Part of a small language model's weights: 499M tokens.
Each number is 500 + 50 x the weight over its row's rms, rounded and kept within 0 to 999. Layers, rows and columns count from 0. Numbers have three digits each. The size before them is the row's rms in percent of the matrix's.

# q: layer 8 attention query, 384x384, rms 0.0664, rows 214-228, columns 320-383
# k: layer 8 attention key, 384x384, rms 0.0651, rows 214-227, columns 320-383
# v: layer 8 attention value, 384x384, rms 0.0761, rows 192-223, columns 320-383
# o: layer 8 attention output (transposed), 384x384, rms 0.0614, rows 192-223, columns 320-383
q214 110:489538590508493528489508606468423534418464510365483497475509458515501547421419521535529470528443495435574511578497496533545494519480470512504537542521592593493472399482494501459512577520573519
k214 105:550448445501497428437536489454466485566491483587517541453460523496466460528402531564479528454529415619435455520470541551523525520482563584409470560493544478489503478464505440419431537421514498
q215 113:449479486477575498431463491407615533463450416386458532500504579541491444456498457557559547562453603489489463521512510483480547562562474511564558569448502438470527490502517493502537482546560469
k215 121:468504424498536479458488391611473489439472447529445503446571428480534539506494539591491506459517504559509452532461529576493484497534602554477560484556532463520427510546506554475607526608454508
q216 095:563482555568488467465486561508536433458415441590490520510545541555513554503436607508512538475496514607521487387455391478536507350434560558389520497517580485578508487431537538414563492531509548
k216 101:507503507540500490477502467453473526508563520494548474571515502442512487524534498503459451415437539557443568490566418480492485467432488477549523435479572509559468468442420567454454532476571512
q217 105:529484458428504491505580486483378465510415567589469413556440561534552593355530459461525469440442519482520501345564543503410388515419510501572523424525574558480551521481497535577440448430436656
k217 111:503527415467485552500440427458492462504471540545585425578502482489556579500497476512520440546418506546528496506525490467503375613540466464443532484376442552507487543474499458481530476495522478
q218 104:417468514506471497548562497484508535559509493482511415558462492490501540490472525515514426555593439514508479556490502498517447531498557481452500520430545626585546454575554494530464488410403432
k218 116:532483497499544452598500532401568555586464538580493470606380556497541481578414594533509436534478439533424443414531461451459508596447513542459422485527468549529490530522543496471467547381534565
q219 119:484488501484479499480547461485513608452529460522558514530561520536524427591475520562554484534462504509448476503533445455521536565495536520413523579416537611431595364509514506625563501467512421
k219 114:445426539465526476564636444584532497478593506548414537545426510470498511427453522464481456519488430444521509528423590530437489430484560604574494455496443484513421481575538530494503575419515521
q220 114:523551410556495493512478504577475542519470547477579463566494495459529578511484497448551517587462527515488492511481388533554520477552530549505465474432546542606435397438467525409545480392496497
k220 119:511390402417512566520483456532385553351545534503386491583509546455508544475578535539435555440509481421545540513535452437449474486519557543495520448522486469585452517476434528475485464552554497
q221 106:472491472413569416486419522539445498491497449499626500531610446566440508495435495482480480560480493520497480469609552576480502540493549467453379441444505509485540399562558537444472652495476437
k221 103:511625431610463512468490400510593503468471508463597411465514513474475522478339572520528546470469508478497490428417625464542487494512619442470442493432539589471477518561490380525564543507444460
q222 112:575459473567469489430444483506493526549589439556620451497604460437483478490588447407488507576522510475471511524507621403495516536582491519585541435475477412488515556486480526562535497474540461
k222 112:499525499562548585459413452529630434452508462452486466423520515465450448515511514455460533587488527493510490491512524476566510546501494404578442527570508435436497541563431521586503415523466373
q223 103:464502461514565558537518467513531489581523491516443511467388465450506494510474535506493484450605483513484439465425458462459489457534451416548544566580496513523531627493385497508452367550442422
k223 106:479548545486502471465474539567478542506448474432479561511449511535486535456479420478549428490524527490515432482488481490490561510439554484447530581561586498523627516503626464610490476543483537
v192 089:486475468456466413510557524437477567468520460492492500499484453472502529425525506516478493450504513416516415538491571508453515492444437489505605590506556491479414448502583553517529504576488539
o192 088:565505497475490461477476346482543513444490466441540530465466546523485491510510547451521526595516526526544501520562481535458489539601493511416587504513494537559517508487438602504484535618504479
v193 089:519493565482512451492575466471374485519522437433513502500459477554500491526526442420407476461517489505468470546435572468549560510542514538524538517483422425528477469520405483585550402483510470
o193 090:515537514570542513431558465446485513528557535509561535444468584518482514497513529572549469384512515481517497527590543373504449481455509586418582528664527569527537461406524467472485618486516493
v194 089:618495521413490507546557492545521458415496550445512540562450583424512578532461536571415521423501526444523478560422499430567543476517401521525430461535542404522416528472371386425593453472459508
o194 090:589532522536590517486557488514527547484457501438449441402545459526487472525548420515513624491607523546485446475511432466402450553526478494458543557488498513437492398546519507601469428594457419
v195 094:509464486563510554486520542507554591522467517512593500464537418519440535467548455421565505534401508461522525557480538595481550566536517498488435577457480491491465444509488588431450480501517552
o195 093:477498487477455547524479532544538502562549510531531516581514505475509430460441489536566478531433457512563494378574488465508516482512544575526494530452526479563484442391524600446433397487474484
v196 092:465482544412576560486476493464492590443457387601524534445424505499507515489488505438413496472523551463477497542572458458402533463534435450563464568586404496525573478406416571464465497442503569
o196 094:537456534601551426527467494521540446506412480414561457593574438525513455549461512493417482445533445528495449434475616478483459460424526423478573470435567541499568576498459479478506467501482555
v197 092:499461479523450502461593663504514450519539557535540452515483540547410466606519455511510450445510498491537429460567617533541492519527492526523395488475529482432508515546506487502430501527517532
o197 091:544477522512513449546413554448592456498483509526493560603523439463550458485557610506586417550456556519581426531496492467424469465566482503459465570502460507472499449537462459440486523441587583
v198 091:507509511475516472484523536473462492461561606451443555541452473568461580494434538592503487534555535555531482547520547545519483525448441550416517475539506469528492531479550496451572531571540478
o198 084:459496445500543479505562497469470530401509375571576515550552477453572481482519539476491535479433464461482563547522483457517543498488489461555556426467458499486554489596505587539490494422389468
v199 092:567390565459538553521498440500492521500474559500563453469522453527479432526462412484452482534514568399562428518485513484503453487500493497568472456538508556388472458489519497522440425512484464
o199 097:465489459577363535512540572513532481568571465438493547494498500504475450472531473495459484461577352496470435488542482523456420570533542561427448496553513545513539506449550509552463479517604646
v200 087:544498498566464457504499469468498531471561482492519452493470546509506441460630486554510524543592462411474483442490529494519517500433511590499600480531521475462500447471491503561484417429483499
o200 084:539464540493583444565503417442437510472553482530580456539561566532541587419507484439513488536469538496478485472530621395485488571466567563558502458521489492556450430588529545530436566493566453
v201 096:529532515433504534580586504541492446482476521551449595493487460492515460507476517527530466574478492532532550492514660502496551496461460510519471541508447489440447507564479470448509485436482551
o201 094:445527456494460529518493475452513478445561501525447421499544516479525483528541566440456623558590545506447512495396459578484451561451517540590555473586635527539493528494556512591502531467536520
v202 088:492485482453485499531453479457496527446414423530564523467508455487511558565601596517511530474488500539502511504494526434454484521479568404517615533465472532511516539491493401404578519511523427
o202 084:454512572520418512528584519532526569498494474430550483463549426592503490533533476516478514535542508488551499548462552448562475482478522462464523465512471505510532477468535557618465529509456518
v203 105:553487551550509494496503533473551481591441512540604375494564542522464585504529487475492492484445495550482557516418549469501458443502529550451546464438537469580546490487506470476466413396492494
o203 098:508492484489491500490465480505595535513655494497508474533557505548537377523432438507518484525441472385516477463560428567564431452451503482548450569538514512516512476366441462549420476532480428
v204 089:538562559455611498466494513554481495576531430517571519575505515484606546525556426560509462507491525506481436517512532477498428522428603458500524432489523488547487582437393406445536477503497468
o204 091:446455561462475462520486401470484523491547504492451499525408557548502479522398572478515557506460583435559495533501663351479523517592523504489490541557462497441472511499547557420533468535569457
v205 088:520504576543580462499606440486476451503504603512552526487535506549430506525447576413395616432622496465506520520523435494438458458479418549546503497407556522587555524462466546456557456489526550
o205 097:454517470510505515476472480569481552465486486506517426541554497542527503444463478384519450557576563483457409563494390474518542506481550485501606524516455548559555511497473483518587362445480415
v206 088:483526461470456506484363499434458500411519534416572494522491519449461482483481520444397501456550501563536449517502521389524554427607539463478499543480447463560331523485428483498454451502535469
o206 093:514466533452567461479584539440535458540513462531479515499432536489495452503452515489512561520454441512553532507493407528474419559405590511538593533442508525564537475466482461464429452548536536
v207 085:481472532553434476564539543481519476449569565534426512514533519437515522607531552465565434522518536476552478564517483484539395572556535402524593455549489533568432547483471472528464493559543463
o207 100:571471484483471467568499565572521563491526487447464455479492543562457443531436445488557450493540485476587501498513535563527456545513432469513562443468565504413438405473509514604427406551521440
v208 088:505592505438451527517451423451548459444539364412459542475516495458511528529519549443447470514475437466479439505490422483480410487547454502529515523482465499512455485505440478525551507529506464
o208 085:536463458504496445484435514480518516588493457521481481468568484410420573497426431561439479462523508503517569525406523486435461500568445522443532451477437517578450460473521432526540470409510472
v209 088:520439495530388564551433520458491508399529463484431539426581483506575517490579525477603539458472508545530485458555550500522563506445481585460531516517478495571458538471474572471570590483431455
o209 082:566484424498538468531444461510552591442452490606518478500448438485436544572525544547476455495519418555498482386497367603480471484454507485577464474586450500498449418426520524465543528417538535
v210 088:519487489505472490520524514503484430522558473470538517540497453542514446415494430508593358414551449593486586443535518464470540541439459546535454526506553430442434515503492514570549455580533482
o210 093:517470453456448466618516533476445498498464487476453544524539412467628585591505492478468490510472479427425462607526574392477488608509548496417479535479509520435442492563451482467488599474516481
v211 088:434417551513500572468486528509427520446533520500517475497480562443457426490427515585378591523637446512446463504506610509484476496498544409638486497520518520583449554525529468490463427508481554
o211 091:459521448489434399493441487365475527493560471530488439547367523576489456503489570508535509501408552582515546569465549574490531502573535449548512455514482472492468469441567385495591538609435507
v212 089:495423528486480402481459501567456536553394542433420507466559593623501532565570490534570516474513546540564483506468558471580481522461521511454605551570470492557551482501490527483570663550552588
o212 088:506551569533505512524488408544516500498475503478405520410494492557489554519496596405506424532545500538424449448456433507531418552431582455439406471492479491526526553448466466534482504466467586
v213 080:517540539453533528425510453598501455547515469550585490485480594547461613517546505435464504503498471530438453502426510442513497496556547489539491468478451481608516545479486552433438508483518469
o213 090:457427425520533500522580533450542585530450464423453488543503537400464576567442526477485552483465503489480418486583345477433597471511545530489503509573427510499504562482383418519540548528480439
v214 097:523389506477439510555456449489545550480555485583548429452526557503504468541437489400442422496415411538528473535452431548522536438490525431611485579469522418510389446504430450413469510443471534
o214 093:438512499506446534543501523573479556453379539515436471547543493530399474476417425515489540437499576507433452491444407667432485520551487509502573558600536491490483520540522534484497458512514526
v215 090:472488520512507488488493476557477530549457566520476490486505530493524487398473464477428518523581413460573519507456531527521467510414576525502547524498449561482455466529567470542447418551468507
o215 087:558504482498563528568454522391437590485501412521474539484548547589477513472464551540594619589472404437499547430416423585442501577547438477526504569444495571534552469531520457522459552584508306
v216 092:483408477478425517515513476477528478458432531477457490487499536434500503473620593496494479494429560541509528572542424481463527502459502424448592390458507591454494510531484514442543561521454535
o216 096:454504440492530529570477422494458463519609507605543528501487483594575435513416539577496524484542534454476463492507427534549502384520473473463478512562548503515415539535420508523520450536499480
v217 085:545443500520571461516528548396462518465577480586425378472523498597469489526543500446453418453552538556474549440585472569592496435409441469547509519554495491473525480598455498553492568570474516
o217 088:514471478516488482496576546440431450447431575514456526477500465573476667586467479526448463524405444517498521442464436529532519528540481504430426410495510513592497542478550572492498460545438531
v218 089:465492559555460583527478446468541584431488504558507397504530520458506525487499501487433462528520600495517431579448506493532506502545499452564487496602384450544531598482481508523410503526529479
o218 090:471451461548584473481486501516481467447480474549448601439528502528466426524510531421511454471513468478571478511497554458486465496421457518406493403399594542515526498524488537505551500564575399
v219 091:474514523558443552547394506512524553576476494481411422454526499476450561510542507558484497529547514422481483548468505586487553508484511494574515521463479489557401480481479587465559610593546520
o219 089:516492425442504417456483505447491433473435520502509431566513538501522527536436443505535620552592498684474529445429530512465495492447474523500580461541585501545483465465569530548527569487537479
v220 091:546471441490533512559514472504512473549458522559501387524501533454541558465477439514413462505500468529508517502527562507583433402462548567573443465532556410483414476495521477570397419483531558
o220 083:448490512578576565581492436565569481459590613456478529479585428529500450499537528513505506454480460429486482542479498499470499605519423527522505468509521481454562517542405503452522517534511539
v221 089:521558491588495509489533520491520556574488592449483438478495520475474537620542490558582583430463485395508527580483586451486501514498484555409450446547466585507484489522515482500512522527513494
o221 092:525483538568553570502490490414496493562580555504424535522488488491562518420597503580598501535509499569487555415502438551471534425473552523438541530562484432474562487532517482544466499472535497
v222 086:388430513355526553510546548469518485467530402530601458479483480490519531512372435471453490498494501471491599503475536458474466419486482410472528519514497504559540534592503488487604570397503446
o222 088:513520542498522459518576448524510581481539551505450494442517493361532473537548526458447513503511505409413488611524498426553551446576484495568450458567476429572535575476514402492564507450505528
v223 081:513451459591500551482527452487444487576575581559577447482528544433488553539467511506447393519428525443522555501485506449442458520487502438562449601539390387528456433476473505569370551495625525
o223 090:492437549460443580482477532450474523626474516447579530527570504528495503494526425521537521508437508543518549545555520537473474488514470444497500440574527376495546444542490402534524542477513518
q224 093:430533490530521511473566431450554514455448503475511431502467549489495466475506512539469475565516557499467504412463402505563505476516518381484449405548389521483506465416446531545485535512534537
k224 090:577540483486473541462508498595443537524526556602513526513509418505485459604519517541483531498490445511522512557466537529494445483388540507445498524477497484459611512427510431559465488439494472
q225 096:532422465452450467409492487540582500443422418495495426488478473457407503454492393489568503446514516470514502431549523518433493512560562500579544474488507588568550511545415464508435421476422537
k225 082:473506408519607413547451483469469477505484538455490473455483462504525478477552660484566472545550538554508568544465523489425407464517480519483489550540534421519540574547603470464535502533421471
q226 109:525502554500494479476506523565516505523415377448455460461413457475487520424530430450591466457559528492534602463560554551454493500543556542586516547538498491541540534549467460403515416492482469
k226 094:422439382486576487526454541476465496561473475505626586515524453423560572369544627508506452494455536561569456542565536524469456528534438495486473431463572449511530547587509526394503525605456509
q227 081:509458417440503459514453522456536481662629547499475533484466435459469482571495480448556475478531537533534473526455553525511503538439453456500572501532429438506548455568502504486541556446512453
k227 079:551513554504522517476570516462476462507433475484494501470439588460526587478478540548544483437483479482487553456509383492487388522552427477484393536463535497574477514489513537417465508524442476
q228 097:507531496497468486522499497462456536548603561590502521487514411500483498585533606403497455428545512511435467547505486434481485531433432489494500490438356488429568474505529589564548548485529538